config = dict(
    n_layer=13,
    d_model=640,
    n_head=10,
    n_kv_head=1,
    head_dim=64,
    d_mlp=2560,
    vocab_size=16384,
    activation='gelu',
    norm='layernorm',
    norm_place='pre',
    norm_eps=1e-06,
    positions='rope',
    rope_base=6970.0,
    rope_fraction=1.0,
    qk_norm=False,
    attn_scale=0.125,
    bias='none',
    tie_embeddings=True,
    parallel_block=True,
    init='uniform',
    init_std_qkv=0.0294,
    init_std_o=0.0,
    init_std_up=0.0294,
    init_std_down=0.0,
    optimizer='soap_variant',
    lr=0.00198,
    beta1=0.95,
    beta2=0.95,
    weight_decay=0.12,
    lr_head=0.00618,
    warmup_steps=200,
    schedule='wsd',
    decay_fraction=0.408,
    decay_shape='linear',
    final_lr_fraction=0.0,
    batch_tokens=131072,
    seq_len=512,
    doc_mask=True,
    z_loss=1e-05,
    train_tokens=721900000,
    steps=5508,
    dataset='wikipedia_en',
)
Each number is 200 + 40 x the weight over its row's rms, rounded and kept within 0 to 999. Layers, rows and columns count from 0. The size before them is the row's rms in percent of the matrix's.

# layer 5 attention output (transposed), 640x640, rms 0.0859, rows 63,127,191,255,319,383,447,511,575,638-639, columns 400-479
099,204,223,224,147,119,260,249,201,241,152,174,210,248,196,203,169,131,194,224,125,167,177,276,203,212,163,251,231,201,143,198,153,266,199,167,210,192,280,221,189,187,223,171,212,262,120,275,211,277,229,205,189,167,174,152,178,270,178,267,154,240,266,193,167,180,164,190,198,173,223,220,182,183,132,192,128,178,231,199,278
099,256,240,187,255,272,123,164,185,126,227,159,137,171,162,210,232,191,214,194,162,191,184,210,199,137,155,203,237,183,135,199,219,268,190,250,113,247,240,191,163,160,283,157,234,231,181,158,234,298,174,272,231,239,199,207,155,166,186,184,164,258,128,195,176,196,186,171,197,205,213,204,199,244,197,219,201,109,235,207,215
116,203,189,216,271,200,55,175,175,159,187,235,221,138,178,101,250,204,185,185,187,223,166,195,250,189,220,194,175,166,156,145,154,189,239,190,125,176,213,215,189,225,199,238,177,253,236,217,216,297,148,138,203,215,197,96,210,213,246,237,172,209,228,175,212,319,193,107,139,198,282,195,214,257,162,137,111,221,176,181,204
093,142,201,174,149,144,275,164,237,174,214,288,184,216,204,256,228,163,230,163,186,185,97,180,191,153,197,114,198,168,176,198,213,198,164,219,159,181,182,121,202,224,288,196,250,166,209,236,230,216,155,133,176,231,227,222,177,220,210,217,202,163,190,221,192,189,240,201,224,155,212,218,231,120,268,149,169,262,219,213,227
094,150,194,228,178,266,174,228,194,225,217,284,202,249,221,163,180,192,190,192,205,210,244,257,219,140,240,204,217,167,234,175,147,159,134,272,137,234,160,258,192,260,276,160,162,139,248,219,207,193,238,235,204,228,188,211,152,262,219,208,240,149,195,233,167,157,223,222,224,139,210,210,229,215,226,191,235,161,235,223,161
097,174,113,248,201,203,247,213,192,187,166,208,164,224,184,200,192,164,164,188,234,147,181,215,202,258,195,149,129,211,308,179,183,115,229,240,209,270,156,228,199,178,225,205,183,219,239,183,274,173,199,244,252,191,259,176,246,174,241,172,212,142,200,172,149,234,277,208,200,284,212,140,179,186,176,238,229,183,143,204,49
095,168,207,187,243,221,100,157,200,188,145,276,247,213,209,105,193,204,179,219,246,205,130,175,286,162,288,183,137,167,278,192,191,173,179,184,191,137,223,204,167,268,235,237,211,219,265,177,285,239,153,197,235,200,194,153,237,311,305,197,200,153,179,224,215,208,207,151,177,180,192,207,225,205,154,170,165,178,153,185,163
101,233,187,193,222,234,312,200,232,239,242,148,222,158,219,275,211,195,169,254,207,188,235,188,179,234,193,199,271,295,179,217,200,274,172,118,308,247,183,183,229,149,86,180,226,161,168,187,142,173,193,201,171,163,224,268,141,219,169,180,170,191,229,179,142,213,184,216,210,219,206,194,219,141,231,166,258,210,173,218,251
099,263,235,228,154,201,174,176,150,215,209,188,267,167,251,201,195,227,235,183,186,190,277,146,212,264,193,156,196,236,221,207,232,235,187,212,202,186,243,178,251,244,160,164,167,161,201,223,126,217,249,122,142,263,262,228,190,149,211,160,204,188,227,181,199,197,250,339,242,163,179,205,201,197,265,238,198,268,217,195,144
102,123,268,165,199,209,227,117,247,176,211,178,199,158,262,233,209,147,167,207,198,231,202,167,165,165,144,257,195,212,188,150,197,275,201,238,237,225,237,202,115,237,187,200,209,277,193,149,252,217,235,207,189,223,197,199,227,145,246,207,114,235,168,225,200,243,169,245,212,211,161,194,238,136,226,270,213,266,232,173,239
105,170,236,218,180,187,215,277,175,137,152,232,186,230,151,157,165,192,285,253,175,234,204,218,163,183,119,168,170,206,142,172,230,215,230,176,184,172,185,152,237,165,221,225,193,249,163,122,221,152,195,244,190,244,178,150,292,156,225,191,176,222,199,211,223,169,213,204,189,196,73,214,274,274,228,274,161,199,125,238,225
# layer 5 attention value, 64x640, rms 0.0605, rows 63, columns 400-479
099,219,159,266,207,160,154,244,231,146,178,188,163,185,207,205,185,249,234,183,159,196,227,224,134,217,162,281,223,205,115,195,80,255,124,277,237,163,196,239,216,211,188,232,204,223,195,168,156,192,287,240,261,202,186,174,204,194,191,225,259,257,198,134,236,211,222,165,133,130,123,195,165,204,176,190,210,110,248,247,260
# layer 5 MLP up, 2560x640, rms 0.1, rows 0-14, columns 400-479
106,175,142,233,224,196,187,199,160,194,284,138,228,152,285,198,244,186,190,221,97,200,160,176,197,211,194,222,146,140,243,198,164,189,262,296,199,117,254,227,140,184,132,233,259,172,168,139,267,117,179,152,185,246,272,253,175,155,148,239,253,264,216,201,146,134,237,142,203,182,162,164,240,197,205,180,216,208,226,322,232
105,220,198,276,159,272,200,131,207,213,228,169,161,198,138,232,275,159,235,214,223,110,212,205,166,201,201,127,204,162,230,161,207,165,128,138,210,190,190,133,148,184,203,190,194,162,253,198,159,165,217,177,216,201,230,199,200,201,191,179,191,146,257,147,261,228,248,271,182,249,192,179,139,200,285,205,235,172,132,179,174
088,165,239,157,209,148,191,227,142,199,138,152,236,185,151,216,253,153,193,205,140,279,225,224,174,228,217,195,211,213,249,160,243,199,189,239,200,245,255,168,216,173,235,183,141,220,225,194,232,134,223,165,192,173,239,238,167,217,272,203,185,267,185,224,290,249,187,194,265,142,237,139,180,204,163,209,153,113,284,193,234
086,168,188,218,149,123,119,171,157,207,190,192,216,209,179,258,182,217,189,163,236,193,168,194,140,230,181,177,148,205,190,211,203,217,249,218,181,224,258,170,116,135,118,255,229,217,219,251,193,98,181,167,204,217,161,214,119,163,184,229,247,220,200,141,243,222,210,217,240,160,221,116,137,229,232,156,178,161,171,191,216
108,297,206,181,148,142,189,202,212,184,230,197,234,163,162,252,211,182,243,191,208,189,151,138,178,207,193,181,174,170,193,168,164,165,254,165,150,269,174,206,208,157,186,128,166,226,190,209,180,239,246,220,182,166,166,214,235,213,166,214,125,245,262,194,243,126,216,251,208,199,151,202,161,162,183,145,133,270,255,236,205
099,148,169,223,127,279,184,147,209,159,172,239,153,250,193,225,186,227,262,239,154,168,181,199,167,223,187,201,172,222,76,152,190,224,160,219,275,198,174,186,144,232,218,77,186,199,209,155,146,178,244,198,224,212,281,167,229,191,189,244,204,238,212,162,233,267,156,250,167,125,254,135,237,262,153,213,209,216,209,183,172
097,145,221,238,221,262,173,184,127,207,259,218,201,180,177,123,181,211,199,129,228,271,144,223,205,207,212,183,223,181,193,234,193,181,197,267,244,231,237,274,266,128,189,208,193,298,228,150,127,156,205,198,207,170,151,213,237,103,171,203,193,203,187,164,173,144,217,207,177,183,176,194,92,204,325,171,216,194,234,176,207
110,177,186,127,173,255,137,189,171,213,228,140,212,164,222,195,246,216,231,243,156,211,162,234,213,240,209,247,205,260,230,142,238,194,240,225,197,249,200,136,173,252,174,166,174,283,248,202,264,187,131,218,255,254,177,210,230,209,198,224,147,185,228,244,178,183,184,193,111,251,166,167,219,166,191,180,208,249,157,247,223
082,206,242,196,277,211,181,189,234,175,173,267,193,220,194,246,209,152,167,151,191,191,185,217,158,191,206,157,207,170,205,195,209,222,148,180,173,155,164,238,81,190,274,176,235,222,121,159,160,251,168,162,185,202,204,189,224,187,208,239,230,195,227,138,170,193,244,160,184,188,242,216,201,214,168,151,201,125,190,166,151
103,206,129,243,218,164,105,210,187,250,215,233,208,163,169,225,192,265,196,169,154,224,156,217,162,192,246,143,174,144,207,183,218,216,178,164,229,209,249,265,259,187,146,172,233,232,109,267,193,182,187,139,278,174,163,114,181,272,283,168,177,245,184,161,204,156,165,191,182,206,233,158,156,217,160,238,227,192,131,246,151
104,165,165,252,210,216,207,159,205,204,284,142,171,210,251,193,208,214,225,174,256,216,173,190,178,200,211,245,215,226,182,254,196,253,188,231,293,220,137,192,243,180,196,232,231,173,163,216,141,215,172,134,152,136,193,230,175,236,154,206,148,189,243,197,243,197,104,160,165,176,223,179,127,181,216,197,198,221,297,269,219
088,228,221,180,153,221,147,171,162,182,233,161,208,270,259,217,229,127,111,192,223,213,172,165,133,186,203,242,150,156,233,187,177,193,191,239,213,232,200,169,143,244,163,180,269,264,193,219,197,211,224,213,183,276,210,199,191,171,196,198,265,214,136,200,205,151,227,239,128,158,245,249,184,235,191,146,175,133,200,158,148
103,214,261,229,150,240,214,211,205,188,156,252,175,148,203,126,212,240,203,234,178,255,195,252,243,165,157,235,169,128,208,220,206,177,171,207,206,211,264,250,219,190,156,273,170,222,196,220,245,236,165,178,219,146,108,196,190,251,220,227,211,234,208,205,181,128,172,140,204,249,188,250,167,164,184,206,202,235,204,166,157
086,146,202,212,230,181,144,192,144,226,227,154,270,205,232,234,183,184,227,238,235,164,240,247,177,185,228,174,345,197,233,199,229,207,162,233,217,194,178,227,258,226,165,216,227,172,246,114,211,251,168,252,261,230,224,215,267,169,192,198,233,206,214,201,95,160,198,186,196,243,108,175,232,177,153,139,179,152,169,183,203
100,192,231,179,265,187,189,255,172,243,197,194,236,157,200,184,164,191,192,161,195,212,189,180,260,150,170,264,253,189,199,154,255,226,159,165,226,190,307,169,238,163,236,286,238,199,200,271,237,198,182,189,198,225,172,172,280,243,228,231,140,218,237,169,249,229,185,250,223,180,202,212,209,211,186,222,236,111,259,123,136
# layer 5 MLP down (transposed), 2560x640, rms 0.0906, rows 0-13, columns 400-479
102,243,238,206,182,235,197,206,191,172,238,141,208,281,169,202,237,226,159,248,203,207,178,201,123,178,258,185,216,171,196,207,183,252,148,293,240,109,176,226,205,201,274,221,243,153,238,204,275,122,181,187,162,224,236,197,251,197,222,239,213,196,167,169,155,138,162,212,136,296,262,170,231,162,247,197,130,199,262,213,142
107,208,195,199,172,233,215,213,233,188,214,229,146,152,179,200,226,233,206,199,125,151,206,185,188,241,156,147,225,177,239,175,239,224,257,241,142,230,277,174,291,249,231,155,139,213,258,222,176,145,184,265,152,184,189,184,226,212,264,171,160,203,278,181,190,183,216,173,192,194,195,200,201,190,179,143,253,203,236,222,161
089,144,168,210,300,239,188,204,170,130,208,117,218,206,212,159,261,214,206,296,235,255,235,218,216,187,148,175,173,181,172,258,252,177,175,203,262,234,150,195,194,237,217,203,186,193,235,228,252,207,191,224,98,169,204,255,256,145,235,189,167,188,202,178,90,171,198,260,200,232,215,142,177,229,188,171,229,253,201,177,173
096,163,163,225,207,222,287,247,216,198,211,129,277,186,284,234,143,236,187,263,165,214,163,201,185,161,146,219,231,207,197,209,171,132,194,196,200,180,151,193,184,210,222,228,250,199,177,175,233,193,185,237,221,242,236,225,229,218,178,234,68,153,163,175,319,174,169,201,165,221,165,187,206,176,176,197,252,101,183,252,181
096,141,258,195,278,135,152,198,224,221,196,241,177,244,220,222,219,247,287,231,188,183,210,183,133,213,188,216,230,171,232,148,141,158,148,218,156,166,169,132,145,247,270,214,224,162,207,139,170,188,220,167,279,256,170,189,187,214,102,282,224,226,194,215,140,165,211,151,184,209,195,237,251,177,215,262,286,258,193,229,252
100,160,187,159,140,152,314,228,232,197,212,214,198,177,206,221,186,244,129,162,207,200,168,180,300,191,221,167,186,118,169,213,160,260,181,188,228,98,197,225,271,244,236,235,233,183,171,131,213,168,236,198,138,180,215,178,184,205,168,196,178,234,270,169,208,191,194,284,187,220,197,216,202,217,183,137,210,179,169,210,228
099,271,234,154,163,244,187,216,229,310,212,181,154,181,175,169,170,223,143,249,195,109,252,169,225,218,256,297,172,191,211,214,205,180,181,174,227,260,108,179,164,83,243,221,167,171,176,198,192,178,125,173,208,215,223,237,197,254,224,306,181,199,203,125,200,213,212,202,238,218,253,205,229,174,218,217,272,141,167,220,286
102,145,251,172,153,196,103,188,190,188,160,189,214,165,203,173,224,207,188,235,230,223,131,231,124,175,226,157,193,233,144,164,257,240,241,220,222,188,204,177,228,209,130,171,231,272,280,232,179,157,162,207,164,184,184,163,233,226,151,226,175,181,166,252,222,216,218,229,55,187,201,261,262,176,195,234,216,329,210,204,274
091,256,225,217,136,271,158,152,215,176,106,178,215,233,232,202,193,195,270,237,135,211,222,225,214,179,213,236,249,174,251,180,187,182,201,228,170,310,283,191,215,194,149,213,204,254,171,259,245,253,200,217,204,176,204,199,180,146,216,200,76,197,211,170,175,211,95,181,164,201,226,211,170,119,227,206,236,213,264,217,176
105,257,130,260,324,216,123,235,158,162,212,173,248,161,266,164,189,193,219,287,170,145,263,237,158,227,234,243,183,296,178,218,140,183,244,212,162,152,118,288,176,183,212,194,222,188,184,283,178,160,273,182,220,254,230,200,181,208,244,157,198,174,228,216,219,145,160,146,208,179,249,170,201,225,143,97,178,151,204,191,177
094,193,216,231,199,179,222,153,249,96,107,192,205,213,212,206,190,148,246,208,219,238,121,166,244,251,188,127,193,180,219,162,192,166,217,187,202,191,146,167,189,211,152,108,150,229,165,213,237,183,193,223,194,222,203,210,268,254,242,228,214,224,113,219,165,164,288,221,210,211,182,213,194,199,185,257,178,226,173,180,275
102,225,217,135,188,155,149,217,137,213,213,169,155,263,224,184,180,221,318,276,267,216,222,230,259,231,100,192,237,183,186,216,180,190,237,163,250,200,142,218,239,209,169,175,177,183,173,239,158,278,231,255,182,197,221,155,187,260,272,206,250,236,265,188,239,179,238,180,146,194,156,238,212,151,125,210,150,232,203,118,232
102,221,208,124,132,135,226,134,164,257,207,177,175,203,217,257,222,201,220,225,188,240,179,161,206,225,269,186,229,208,203,147,194,206,236,224,166,244,224,255,198,222,290,192,213,168,152,182,173,182,219,192,230,160,203,184,105,161,201,159,140,159,221,214,211,153,265,223,250,235,143,243,135,249,181,137,220,237,186,155,179
093,171,199,185,167,135,275,177,160,97,191,251,167,192,158,195,217,170,193,214,187,234,213,225,198,167,187,268,201,170,90,201,166,243,280,182,196,195,212,212,180,186,233,197,216,205,178,215,184,200,213,181,202,200,290,219,192,228,225,225,189,178,252,213,182,230,235,130,209,229,282,204,197,194,212,254,160,233,197,201,221